config.toml
head_dim = 64
activation = "tanh_gelu"
norm_place = "pre"
extras = ["capped logits"]
init = "uniform"
init_std_down = 0.00298
schedule = "cos"
train_tokens = 414200000
dataset = "wikipedia_en"
Each number is 128 + 32 x the weight over its row's rms, rounded and kept within 0 to 255. Layers, rows and columns count from 0. Numbers have three digits each. The size before them is the row's rms in percent of the matrix's.

# down: layer 7 MLP down (transposed), 1792x448, rms 0.0677, rows 46-98, columns 224-279
# up: layer 7 MLP up, 1792x448, rms 0.0719, rows 47-98, columns 224-279
down46 106:109184157210081158159078156145116147121176125061169097110128119168088145128183149131143097105164156184148099180096074183164131128134145151147183064134105138061094209147
up47 089:086106063110107121157110166095139087146136133107130117101190143134098143158165153104081090082130155039110040218158168102169193123107068121101169121150159109174110128102
down47 090:135096132179129087123135116118159070160118194154151148148119154094184133111100141106151122132148141006138100196091162141089106114144073115124091182152105141156162132163
up48 097:106160100150166147086195159106155108086120154165060114095096091180119127137114195097206092144116170082132102154117128113109055153118148160169116129090137145165080149185
down48 095:177104113179135097123117098156155094097148142160134167142126150130099115136155093140162112129209122051083140088133140117150132131111113155160138118118214112120008052054
up49 106:101132156139183056157105138113150094163145087103132078077134190126143133095107089130145168121140069113134083119105082103142072109166172143181100123153107176130172115144
down49 108:158140166097117146165116088141067117102092151095186146144171108108085156131091118115051143099131126154142124141148092137147070154103154168137105108167221100128103144133
up50 102:103151111067083147081128117146074147162133120096102110119128047161129101090108122149072099097135157206127180125120114134090181122117146137140128102171139169142157075139
down50 100:134093165117176064161150123128072139153115111098135189116122150119128113174174158103108199151114121126124163092133140145132093176098124129122161068151066161084169107122
up51 103:114136162143167123117099141170147080158119121132094175172159141144112134132167143120132146107129122142110113104157117135136146186119151130111086130104118069142079082131
down51 101:137139145080105164114190114110171092104069164129126025076126156099122132118097184122128162164174118124126115110144135079176126116077117136097081105119146144194141190172
up52 094:130141113143116097132122083107101141073134090128188121148143123179086164206118125116143166136110094092160139081092152116109141192113130100121089213112122111163162102096
down52 089:188056116162147113109102109150101124134174121108090153140123102111128102181127095152085196098170153110092100075153129175089127115062084093128154068103111134151169174121
up53 101:167119099130109135187147133102156095150132139137147099081093103115092176118125129135138082165121164147150106177180113153155187146132101158139137112103113104142154090116
down53 090:151076113165098085128129115148149123138088172037117179142149134082119144116170131115148141139139093094130126142124119143203255112141113080101161088099142112083096165117
up54 110:157195148089169134163129167099209125116137202144165098139163107022151148060084119130146103140104121183156166134103112084177159108134126128129108079110114163134129148109
down54 103:124125124144160101078160097133134159116159137200088115135171172104132128096128124189161147130067096088129181111116128107189064097137152089142095101147197127137109157174
up55 091:114132132103125128098152094142152106145166108138102186105074133155156143117094198171152116134133075185130184132205152154041112188100148127193099132094159127138165125126
down55 090:086114152148129147176149116149138150172116129124109164195121101172080182042059107098183142111139148132080149161149114120154134145121118108115126116158087104187159150134
up56 098:151130116202113118065146117071121094167115101104144094135097112134112107129100136075145200151098108152119133165145142063151160109134128190183130082139123134158148139125
down56 116:148095121180164156099137231116129111126118135150168080045134117119115113211147130124158108082143148165075131134159156120091089165139134159102046136143145177109159139163
up57 093:124069056070136126119099140118068127111161188104138174148147126081139161179116115127139111118092142122123095141125097107139042127205163188145221192074103119114123130093
down57 100:184068110090143148112121117106104108143120074157141180111097126077171154122155109133123110128130123163140181080169096146157129073115135130154084118134207103071196117100
up58 104:123155122137070169119125133098144080114094150164149101116143099080193140134109146115145155102139126082130150100108141170129255059108154111139093112172103074061167094135
down58 094:135079085094180113125115165125141130150111125161076164095108180141150154075173150114105142123092147009123113131151140119099150176168137115114112064176166091128080100140
up59 100:127140134154155160166161053086138091110159165105097136150139193152166062176117142150159141168188125208149145133090129112108113126123137165202098109174122129182124121086
down59 105:094129119088104091190166108187127144133149078117094139160132114146142137125123131147104187084157129165117169133125135055138155208153122132055149162123101103183162104067
up60 092:133117149177115111099098103124099120133058070105103186134110161121132121127119164106091127056134161143094107130170170082127092154160150133139173127098141061122100088147
down60 091:114095104105140108181172097157129103117112118151111134103083101157175078086070107160164176110107165165163110097125114138148166102099175091115144139192171090142161074143
up61 096:196092101084186134133165121091138091059154114146147114127111126108159152093130174108111110153089136159146067096120158087112072113107116091110125152098139114126135075111
down61 097:119073140089115092171118133183080103069134126078092156177068161113111119154138085127112099093135155121138174155195161175097129142084028112179123141102131138143143170135
up62 092:092120132180199143116104137116099119173126144123117142132075128086160140110137106144107094136150097138070144130142170116181132134109115136093165153087163142215138117191
down62 087:119111065123131148198102117078108107114147174130119094152149084144083129180135078104142110097117107167090080159163176128174101098117098095076140139140147138165084128156
up63 097:126137131108084129096074069128090071133105093161073156109060098155171113125159119140146088110184140146147113146128114154115124123103084134132150171103140061132132122171
down63 096:117118114059120129172160178133071176097158096149123094119151103092096158105146139117113110139111206157155104155125132025148122102066086116147128134097061082132080101075
up64 091:149178170101106088114119109099122184139126081127137089151133180094155114132098138167115125138037103102098097161192137145169102128122168121162210089111140176106142142114
down64 092:147112146094142176145068100100134122090075102102171100103157148056061172131132152083130142141114139086136167080094128118132144131089150182132113140175134151141171144128
up65 097:093125190149140123120138102124120146138112146104115135121115140163121138137150083090125117175101128147170173188160140120091117174154103109120111135150112159076116121173
down65 096:129147110108083153122127197126094094136151133082101052136134153090165112139120120177136141098125129104149098092116090174149077099213110132122061119173117139152159183141
up66 094:103129164114176149104139158170068111072122102111148178120126149093177164128141184147152083080076129114128147095142119157104135108129114095107091134162103186098105186143
down66 095:076168116114072167110148126101126158097132120068136110104174169105147096115174108127098119125179149168144125083145154095088037190087143115135094121114131098155180054102
up67 089:149119140118129163151066173182155192154102140088157064155215077156103128088126195099147135191160102106135109094106136098095125110163085151091247114081109142122116102174
down67 097:110139164072117102170155130115081103105119146168101092133174107094108060158157105121136124085150138025155091142130079156102201137176128133112115139126147121178178127112
up68 092:091134153153125093141140196130101178148162160129148121150097149110185109137119053187159129100145124140109165116093124114211102110129148136123161142160137094070174096084
down68 088:157106145121124134134113143117116118185132136100116095133170128148163199096094087106127149090091133107079180154107175120140144124172113135076091091123084111163115078155
up69 094:122141182089181162164139201162165098186095127130119157146142131132149099132129128111170187146144117149117132113112109076192161157080126173107128121093117114135154167132
down69 103:139115090149110120094144105118081068054102172093052165133195136113113129119086060146160128139076116106124191187128128144055107060115089110089161146092193082160108148115
up70 096:127127095125132083110054081121081142093150148152137062156165165097212121124140110147076139075192171120074122129106086193119113094077117130181167156117175146143137118099
down70 093:168198136091071095115169129129130065162168153121121087150107153164144125141137192142167160154140078103134091047137108163119069157119117106090162110110150155093119148115
up71 101:150112123153112109126154148106092138091106166138105170158148161155059125125136074094181168166112154121124149124113190139122147139113115133151153097078131147110051117114
down71 096:104159141068194113116103146119103132094185138140139107150057134107139121138123112138122137132120070063059122128125135082088141138142146101130181136141116173143201149163
up72 099:097158129134133102179074174133164109127105064111148165146162170097107118124170174142156161074111081173052112155156087156141133136080138192078137149086114108064074060113
down72 094:155104132145184120116112081157123131118138115090152133184138169105142190163070188155145176108107166097175144119106158137132137133150110105200090173159206151156052133116
up73 095:098100152105079120137161127074122114123151034114105123147091093149125045129105134092077158158115147079143093134100185087132118158165052147186177145143098070115101103126
down73 106:100118141098149141155171135161128113124116098112088087130169116144106065122097129153106152130194153087137135106122152191133083076129079106098109131158101112116137081097
up74 097:071149126148121110147148109206122198112136142140159085160075153100154126108195204142110116083080101152093132170126159066138129163180116090113145082098119155116099183100
down74 094:118103114123134144148203140111165167091175113143110139194161151127107108076117102116198062162136135156220096115164126108103126058154083174157136112172141095138171100111
up75 096:138101163109122122183114137185156152103127124147129145140163133147177134144106088125143120087152098091154105139144146177131228107173142092166130138154156073136140106101
down75 093:133081121157116151138111178124174090116124106181100162151164128154103189113140124141147121117077170130046122099126189137137103126149098128108177091123178159100130127177
up76 096:171099156066104134128104121131149159116140107121141094183107118164122140109085114112151102205167148059088114111130118163076134167100072173150130122121091042146108105158
down76 099:096129157123060139172157112120094132147125140111138141131137165093114099157197136117135142099130128149132186155046088159125066139111060104112112148143217144106147072097
up77 099:147116105138136085108142100151135102106159146157152104121061149169123124092139087095062183120123123123152132126222086116184118111109145194108130124116180119156137121076
down77 095:121122135152136191182165158095176154174192098123113140188167062105136107156065150053152120124140154134141212155117091174117162154185156179073202123147061170161099138129
up78 101:106171138099133132117135083083154120154124097143138088135158098138159155126124100124162154119079078140137111135142120125106166137089101096196127145133208064142158131084
down78 095:144125148115075112108116111147141197105117131106102148121162197121149087158153130149131131141046145201160114134139140150070125094160156159069087184122084121162093116089
up79 106:111102139090151139110150121105132122164096225128125149106127160169137170138159110177061077105088160151079134107115152158153178193129152086139119163153153180098108197110
down79 101:186145117121132164129110099098097126153134105093126118124120129125103139081099062125067126178135140148174193135046110132138118143109144157119105133106101106116130130163
up80 108:161139174139085119103124124131079162128090119128105101118122140162151181169135162135117129154147079125092140148134124110059072093115053132101174123102090123078123199094
down80 107:136128093106097129164144076118154134149040088101105146107105194168101126148129161139093138111159159112154144150148119144086150108128169125161133142132122150133120190126
up81 099:126174170140083114126117157135110176067123127178081169140074114127095122093175152145118116142056137133195114135090167120163106162117150148149087150143164161163126082117
down81 102:151069106097171106135134149162142102147097122139112086094191127128155074100156131106138139152125148087180144087098111086157120095129140149189069143175175132157168140125
up82 109:109124096170161101110109199103179079143124123167103118138135120128082151115125148073151131148204125108172131128177143105128105178094162121101226141138114140144168112151
down82 101:144135127124106110106127134097109103131091144165134157112124155124139110113148150110118121126186189153132173099168168159137149129116101116180111149061139112138124142161
up83 093:097121172127091093096224115133087147132148117170136158103101120133167119113130164121142155095098147140129122112138105135111105148055096149099117084152157122129096141122
down83 101:064136055083149123146078064106179107127098100108122120093122126093057125109175118096107196157135123143091144070110184102080104154172130145149139180188141145123126147128
up84 111:111112178125106110104092138118160116174129159111124129156126170124171106089152156168134182006169130222103112150185142115066136058065101149193133090122113124129139137109
down84 109:133089152090118145170168143114117140106139175139130097143144176125186116114161170142091084106141137150142164164102143134079128160102141120100123108122141126174094148169
up85 101:183160158107114165140209102123108117110155109137126115081160103143115159211119156106082205054091143168083107148166088139132130133094110171079158138157086130111127129118
down85 111:115095118155082124145088195067120066069189139149171083130135135092133123071141133160162096145082131197057143079176150182106093124122144103103120134134062170114160137132
up86 107:132138177102114141126104114163100153134079129165120132131121148154189180110101094117153189149136145120171143153105105112176163106093138178140103055113121091148134119147
down86 108:115151071159087118173150137132119120173110128179175116147158175134135102114134143126120144132142100199136128111127096104103146151165116145154131105130090098145135128120
up87 094:161177106139095133091116153218157105159204123121114069134159083167112134169151112164141089130087131175090107091057157148057150159173072186102114161163158118143175155175
down87 096:125109087156206129122166145107162144097100115110104156228151131098139158106124095152143148135156113109084155154125145168151125139149153066100176094145094078101057053103
up88 089:118145155144136081086085160140119165187106138145121120105136071199151107148172115152055127111139112097043087175141118099183151169168090144175095092108100133190090093134
down88 096:091130192096098109130136090146126089090149101128089150181154149076067082112134141169154095110255109155160146135111111100121128101139157089113159096175184158126163150121
up89 103:206102145175163077106133145105129139121123098111098145139135135125069152102087093212109076109116139188117125106132112090120167082138055078150080100160092180132151093156
down89 105:117133145181153110193118090163133184078118072135093152115113158126145151136154207165135130089110186146102112142088167098161165156120117089109175120122140194135178113167
up90 097:093121051131158126126142138136119121098111149108134137145121133114157119136139089112153086149087088165179146172142140171073117160130122160162102133086124201182134128183
down90 111:119117108122099135205137083117086082120079102127102161132110145176098120138155083152056166169098137183070180095164119141161149050159134076050179108092183162070153093164
up91 103:111122162214129119157147089193069086114130163119118141186095084116124106126131094154135118050125149150117151104111076102110099107197103163133115099136139083099098136130
down91 095:096091098089104089169086086143126174145183130144126096093127143161107124134088144161161157163091114147136153135150180123162108080111159087180119168138104105160127203146
up92 097:090135106172144169148146119106109124085128081114151117173094092135195115121123125156147094118090144120142131124122123096119144096097045140160109162099118151152118098139
down92 097:135101136182131125202105124124201153106150094110087109098184171080066109115143177141140166164169124138136060152064180101146154084133122101151165133159108153134098092131
up93 097:186135115134135101078127149124155076135180103116154139110187099139116103145106120119178149143126126127152080132130113113109107146145127089139165055151124109090111134107
down93 108:120128130159195112098132107128139153144060160064158127097151158128200159143045129087163146098096131171081148069138133112157078108088090085106140158124079125096093122170
up94 094:142136136110168123138140116102111106049089168193197170097134124108121063127180157101126114107079143172064106121110092111102130144115107134142066158135114090108138122117
down94 093:077100080109124179102126143129191129148156182144116160151077085120125131129082192185103119125139132103138133194093160118106118155113129111130113113111183131166113087122
up95 124:148097126139123138128079090086122116111101081093086170204171146106099139167112151163137112138074113110084120114139095105143098117083145098119143104148124117097108170157
down95 086:105089174126113126136133140163078043084129126100136042144077132115109121180118101177111139084131168145213137127079102170110070124180139129093144119158215151115188134235
up96 098:102148127126141058128115091160159126132169074059145107209137140121100154088148150131152157139103104181173087180088120157126191147137108113110162107166141154128115141169
down96 089:133101086169143117076172135106156142153146144138172170071114125083183114202077105157089140010079089159095094112153138148135163137175140113185111069092100137195129067048
up97 098:101119134142143119152159150118166142150148140154133137134054175220110110158148099149121123161182107135194113077099144161128170193128137120094148172130110149142141139144
down97 098:083115169083125148153087091107119128151075138133128163137129119088174155101158169117164153102090110145071093144118129067139107141117104121086119090100187123065137124158
up98 116:155095132133095149076108139169118098144108115143127145134151156108206150115093121136092155128120109171193124157179142172116143119100132133162178141160101084098120072112
down98 111:118166134114145137151201116107124128106111086164066205084146145069147165105073136123130099143149143133173112114154148052091145082074131104097144113127090084120102166131